config.yaml
tie_embeddings: true
init_std_up: 0.0267
beta1: 0.95
lr_head: 0.0114
decay_fraction: 0.715
Each number is 128 + 24 x the weight over the matrix's rms, rounded and kept within 0 to 255. Layers, rows and columns count from 0.

# layer 5 MLP down (transposed), 1024x384, rms 0.101, rows 798-806, columns 128-255
[[ 58 137  83 111 102 133 171 132 128 140 138 142 158 137 119 141 155 110 136  74 129 112 138 122  83 142 123 129 125 142 133 149 118 148 138 147 155 123 104 118 116 141 120  72 140 123 114 149 137  88 127 124 136 145 107 139 142 153 148 112 142 103  95 125 139 126 101 116 134 106 170 157 120 114 112 138 147 107 123 142 128 149  81  91 176 137 101 165 149 126 135 145 124 144  90 100 156 106 104 145 145  99 153 148 141 115 132 135 148 151 137 124 120  91 122 123 104 121 136 143 110 143 168  99 113 132 123 127]
 [102 138 136 151 109 110 182  90 122 168  99 103 105 123 119  83 120 145  98 181 101 148  86 156  90 120 125 151 101 163 109 168  95 120 106 108 127 142 131 151 152 121 127 147 156 115 106 113 150 139 122 138 110 125 131 156 187 137  92 130 186 132 156  71 144 106 136 142 105 150 138  98 103 105 135  70  98 160 150 124 118 159 160 156 126 136 141 147  79 117 149 121 147 148 162 115 108 107 114 115 106 145 156 161 121 148 111 137 116  95 126 144 125 153 105 161 145 120 111 139 186 119 123 149 130 125 135 148]
 [168 114 105 106  85 138 115  99 178 115 153 125 114 164 149 196 162  95 109 101 159  96 156 141 123 124 110 177 172  93 134 151 123 106 138 128 130 176 139 131 152 133 141 134 126 116 150 156  96  71  79 159 165 128 114  92 116 157 125 123 105 119 155 151 140 113  91 132 131 137 136 157 111 146 139 138 118 105 152  90 117 147 124 136 146  83 128 158 155 115 123 121 144 111 118  98 140 142 164 158 176 104 117 152 175 102 141 134 142 153 130 185 169 109 118 140 150 147 189 110 119 125 115 170 149 121  76 114]
 [162 179 151 156 124 138 147 133 111 137 133 165 139 130  96 132 137 116 121 152 117 133 106 142 137 138 175 119 144 148 117 137 150 139 127 131 102 148  85 175 125 137 150  76 125 122 115 133 138 121 130 128 109 124 156 133 129 138 160  89  98 124 134 147 130 142 147 140 139 146 135 137 132 154 126 180 153  97 141 105 122 159 161  91 136 131 139  86 123 175 148 150 109 101 128 158 119 125 103  95 123 123 112 130 110 123 118 128 168 153  87 144 148 138 150 111 104 140 136 166 131 173 117 102 139 130 168 137]
 [128 167 135 143 163 107 144 123 132 125 150 108 133 132 100 134 136 128 119  86 147  98 116 154 133 145  96 140 106  88 116 133 111 131 107 134 172 108 130  93 140 157 114 101 127 118  96 117 157 104 142 116 117 121 110 147 155 112 112 130 111  97 138 109 157 140 126 122 122 142 164 119  92 159 156 134 128 143 110 121 131 144 113 108 137 104 134 147 144 130  98 161 168 131 125 124 105 119 179 105 151 112 121 132 122 114 143 126 146 148 107  87 142 118 146 129 138 112 134 135 148 124 180 149 167 134 159 104]
 [125 134 132  89 131 150 167 158 170 124 157 172 127 114  86 143  97 104 126 121 132 154 112 163 120 104 126 115 128  87  92 125 100  90 120 119 153 169 139 115 134 117 145 146 163 139 136 126 159 131 123  96 122 124 143 114 143 126 150 158 153 118 109 142 115  94 148  92 101 120 156 131 144 145 110 133 115 142 126 100 123 128 115 127 160  82 142 173 114 157 116 115  86 149 118 118 154 137  78 121 135  72 178 109 106 122  69  94  91 162 145  99 135  73 145 102 102  88 139 128 102 119 121 153 104  64 144 125]
 [140 135 106  92 111 134 117 140 117  77 114 137 122 140 139 128 164 123 128 134 141 131  89 132 144 152 154 141 110 135 153  65 115 149 136 106  99 152 119 133 130 146 129 107 143 163 134 130 168 124 127 165 103 119 156 113 169 179 104 114 115 189 148 182  66 168 132 123 146 124 139 105  75 142 129 141 111 100 155 160 176 105 115  84 156 153 125 126  89 113 100 147 122 123 153 106 159 128 101 152  93 178 151 134 131  75 139 121 103 129 111  94 145 128 127 159 103 105 113 145 134  99  84 128 153 155  94 118]
 [118 137 124 147 140 106 142  99 144 105 137 114 167 119 107 129 141 109 142  87 122  98 138 133 122  91 146 122 145 147 111 132 150 136 116 135 101 128 108 113 121 128 142 178 169 132 113 111 156 145 128  83 116 120  93 114  71 111 135 112 177 144  96 141 152 160 145 116  78  88 136 137  69 161 107 134 113  87 136 151 132 115 114 137 153 156 146 147 153 118 120 142 132 112 159 141 151 121  92 148 133 146 141 103 125 127 142 148 126  76  93 118 125 139 105 107 154 108 143 100  97 100 171 126 141 184  99  96]
 [ 98 144 123 101 115  80 163  90 132 135 125 119 142 179 107  98 163 146 123 128 136 117 121 118  97 129 176  85 103 153 139 143 137 154 175 118 125 113  87 130 134  91 135 119 141 130 168 146 109 121  99 126 100 118 127 145 114 121 167 138 163 132 127 146 140 130  95 114  98 145 170 119 130 128 129 116 118 174 107 136 128  91 130 120 147 117 123 133  41  78 160 128  96 152 153 132 143 168 136 160 140 150 157 127 142 113 129 122 111 107 128  98 137  92 120 135 146 142 107 140  88 130 188  83 147 130 158 140]]
# layer 5 MLP gate, 1024x384, rms 0.067, rows 799-806, columns 128-255
[[ 96 138 131 160 115 161 107 112 138 102  95 143 134 136  65 126 137 101 130 108 150 117 123 170 179 150 103 105 121  89 128 146 112 118 109 145 123 112 112  93  95 138  84 137 145 109 159 100 113 157 144 117 150 120 129 146 126 140 112 125 127 137 134 107  73 110  80 113  90 155 106 153 133 137  89 119 148 130 117 139 113 195 172 119 135  97 121 166  77 141 129 120 109 144 125 127 117  91 135  98 130 141 106 131 141 131 159 106 108 150 127 128 167 127 136 152 118  91 126 114  92 131 154 138 159 127 155 176]
 [ 86 126 110 154 109 105 126  98 144 122 120  97 134 147 149 133 159 105  91 145 121 128  89 169 106 100 167 110 157 152 129 104 122 119 117  93 121 130 108 136 116 130 137 135 137 125 102 113  92 101 129 126 125  97 135 112 152 176 136 141 222 135  98 162 142 130 137 173  97 123 116 140  77 158 142 100 147 162 133  87 145 138 106 139 140 157 170 155 114  87 112 127 107 127 112 138 133 141 125 152 112 144  82  86  98 144 148 123 100 110 108 135 121  87 104 127 161 146 144 108 112 172 104  83 152 109 134 143]
 [126 168 129 107 145 115 118 135 136  69 119 142 129 118 132 129 156 105  97 116 162 142 104 118 135 148 146 110 101 168 145 140 131 120  99 111 127 107 101 155 135 113 130 113  91 109 126  95 130 133 133 115 137 136 117 116 131  89 132 117  53 107 120 127 145 134 147 121 151 158 135 131 120 137 129 181 156  99 172 114 147 138 128 122 129 166 138  96 114 146 162 122 101 139 118 121 180 112 152 153 143 165  85  79 139 121 140  98  92 134 132 139 147 133 114 174 110 117 153 164  84 107 137 115 141 101 138 108]
 [116 106 165 131 157 115 134 142 159 108 125 169 119 127 142 142 102 145 184  89  87 126 100 153 126  96 121 175 158 136 138 103 132 141 135 137  92 125 106  90 164 165 154 104 137 115 143  83 158 129 143  85 114 117 154 129 119 107 131 126 146  90 153  68 144 136 137 124 128 140 134 134 137 140 151 104 116 131 150 128 110 122 111 159 130 119 163 125 178 155  86 103 129 138 139 122 137 119 127 125  95 138 122  88 162  98 108 153 122 129 100 131 161 137 179 100 174 127 128 107 163 152 112 148 102 150 176  98]
 [115 105 141 174 148 112 112 113 159  92  97 112 125 110  97 103 129  96 168  92 129 113 139 168 150  96 100 137 116 163 113 152 119 144 111 158 132 132 154 159 108 141 123 121 124 124 160  78  85 112 105 100 122 133 186 114 153 147 115 145 104 115  78 134 124 146 119  65 110 129 122 133 133 102 115 136 153 143 149 126  85 138 170 101 100 142 116 187 128 142 105 163 108 152 101  98 113  85 151 118 121 157  93 156 129 167 164 138 113 123 129  87 141 136 114 134 116 144 143 116 124 120 113 161 124 118 106 143]
 [146  92  90 116 127 108 149  80 142 107 115 123 133 145 143 152 178 130 106 142 111  99 106 110 122 131 124  93 101 128 135 120  85 128 161 125  99  94 131  97  87 100 144  93 131 140 120 107 111 119 109 160 115 154 151 136 168 141 110 130  95 162 128 122  58 122 171 105 125 121 169 101 138 167  84 135  75 118 163 160 149 138 118 125  92 136 111 146 158 119  71 145 107  68 120  97 124 131 128 155 115 156  77 113 111 120 126 141 125  95 147 172 116 111 133 178 123 107 118 144 130 147 146 155 139 169 109 138]
 [113 135 133 156 118 153 120 140 146 172 111 119 137 102 129 142 112  56 133 100 128 136  92 120 194 152 186  98  87 149 193 132 139 131 119 112 156 107 155 159 111 138 176 108 123 170 120 135 101 158 100 134 149 132 163 130 163 159  92 147 170 101 143 134 113 147 148 126 126 111 139 136 114 132 105 114 133 112 112  78  75 149 156 103 132  86 111 119 114 102 126 135 149 103 122 111  99 119 170 113 127  92 176 132  85 123 138 103 104 164 144 150 158 132 104 117 149 115  82 116 105 115 119 147  73 102 133 125]
 [130 128 160 127 114 132 135 126 143 178 122 116 208 140 112 138 120 138 150 108 153  83 113 138 121 147 130  93 126 127 143 100 157 112 135 105 108 149 132 128 109 109 147 119 117 146 107 107 110 131 125 128  88  87 130  94 108 138 129 116 136  96  78 124  96  94  42 121  97 151 153 105  97 145 134 120 115 123 145  98 107 107 123 127 130 141 122 111 108 144 125 128 146 107 150  89 160 132 140 108 158 115 109 123 158 116 128  94 141 131 108 111 100 129  96 139 115 125 117  98 164 129 129 131  88 121 137 141]]
# layer 5 MLP up, 1024x384, rms 0.0707, rows 799-806, columns 128-255
[[148 117 148 131 104 121 116  67 125 119 147 105 147 124 120 120 128 150 126  96 155 148 112 126 138 137 162 108 164 106 195 112 118 115 128 126 121 125 153 114 151 131 117 128 126  88 108 121 145  97  97 132 123 144  88 106 123  97 158 100 133  95 149 137 144 115 147 120 123  91 124 149 153 133 125 141  97 158 126 158 107 145 163 134 108 159 113 159 130  95 141 124 151 105 139 133 124 108 151 145 153 128  93 116 159 141 135 131 140 132 151 119 112 145  70 121 120 123 131 116 122 107  87 161 113 172  62  96]
 [118 127 126  95 148 164  96 120  77 140 125 118 129 107 130  74 163 155 135 126 130 106 115 143 109 136 162 154 136 160 131 138 133 158 155 106 110 124  99 116 114 136  73 143 106 154 125  97 112 163 146 147 129 130 157 111 114 127 109 146 143 132 101 143 104 117 140 147  82 152 119 144 106 152 109 110  89 145 143 117  83  94 132 142 109 144 139 131 152  83  93 116 124 113 150 147 145 113 100 132 116 139 133 135 149  99 107 140 126 114 139  89 140 119 119 135 133 133 128 144  83 111 138 110 125 135 120 127]
 [ 98  94  87 140  70 111 113 122 118  96 140 116 138  93 111 143 100 105 127 103 109 116 107 126 128 130 124 107 110 101  87 147  90 135 107 124 137 121 141 114 157 141 137 122 134 139 149 166  98 125  96 113 133 178 122 131 137 148 140  91 125  65 111 176 165 114 113 142 142 128 136 123 102 159 166  88 100  81 144 131 131 117 130 116 100  99 169 132 131 166 158 139 113 122 129 112  89 147  68 142 157 120 115 141 120 134 106  89 133 134 186 134  89 162 107 134 161 113 136 109 140 106 156  97  99  86 132 105]
 [116  87 133 115 102 168 101 142 129 123 121 179 108  89 101 107 148 136 139 134 128 105 133  95  63 134 134 121 119 129 142 131 135 108 152 100 123 113 116 142 132 119 118 149 111 197 148 167 142 161 110 139 135 124 124 157 106 134 109 132 158 130 139 131 109 100 143 154 139 117  68 135 137 118 147 125 117 136 168 103 115 121 120 131 109 124 120  99 111 150 153 107 117 140  92 133 106  93 139 134 113 149 141 155  83 178 116 122 103 129 115 123 118 104 115 142 132 114 134 136 106 104 106  98  94 148  85 167]
 [144 138 131 150 128  89  87 124 144 130  74 140 126 146 138 106 151 156 138 153 145 172 126 129 177 154 104 133 111  67 153 137 144 131 118 161 130 176 119 105 120 127 154 131 113 131 147 116 138 136 132 120 121 129 138 141  87 112 144  96 144 107  97 153  97 116 109 162 108 189  87 179 155  99 127 109 178 134 109 110 104 122 134 169 113 132 112 146 157 191 140 115 114 146 130 110 102 125 142 127 109 156 121 134 123 112 116 144 136 113  72 127  86 130 123  93  84 118 128 140 113 127 146 105  92 162 146 156]
 [132 147 132 115 113 139 160 119 144 158 145 123 147 126 113 151 145 142 140  74 111 140 130 163 111  79 139 133 145 123 144 146 123 108 123 150 148 157 127 131 115 109 136 145 129 111 128 149 119 172  90 191 136 105 106 122 103 126 109 121 123 113 160 136 121 153 131 158  90 159 144 147 137 114 126 103 144 105 152  82 127 130  95 135 131 150 118 102 142  84 142 137 115 171 104 138  46 149 126 116 118  88 107 160 154 145 118 109 157 123 109 104 133 105  96 152 124 158 143 136 119 125 109 160 130 103 159 149]
 [140  89 104 111 134 143  94 193 115 131 115  93 162 155 118 100 154 133 135  95 156 173 148 114 100 111 102 100 134 146  96 128 110 134 130 111  87 139 126 135 120 134 134 140 118 146  82 121 109 112 126 146  89  96 112  77 151 101 139 157 127  92 112 124 136  88 132 116 117 117 135  99 125 130 139 143 163  98 119 119 172 162 130 148 150 111 116 146 134 179 174 104  99 159 105  88 102 157 114 139 127 121 152 149 150 123  96 117 133 146 145 134 181 115 138 113 132 125  99 146  95 129 116 138 172 107 159 118]
 [153 117 139 130 130 154 119 140 112  96 126  77 135 137 154 120 152 178 149 139 132 128 136 185 134 130  92 143 119 134 157 116 116 154 122 122 125  94 120 143 140 160  81 119 170 116 129  84 153 131 153  94 125 138 119 142  78 134  76 170  91 113 144 128 112 194 167 149 148  92 150 138  90 149 120 137  95 150 125 105 114 129 150 138  94 161 100 150 138 126 167 145 134 142 146 134 129 164 109 129  80 140  90 146 106 172 171 153 121 125 119 167 136  91 135 141 143 196 122 150  97 125 167 107 138 126 112 116]]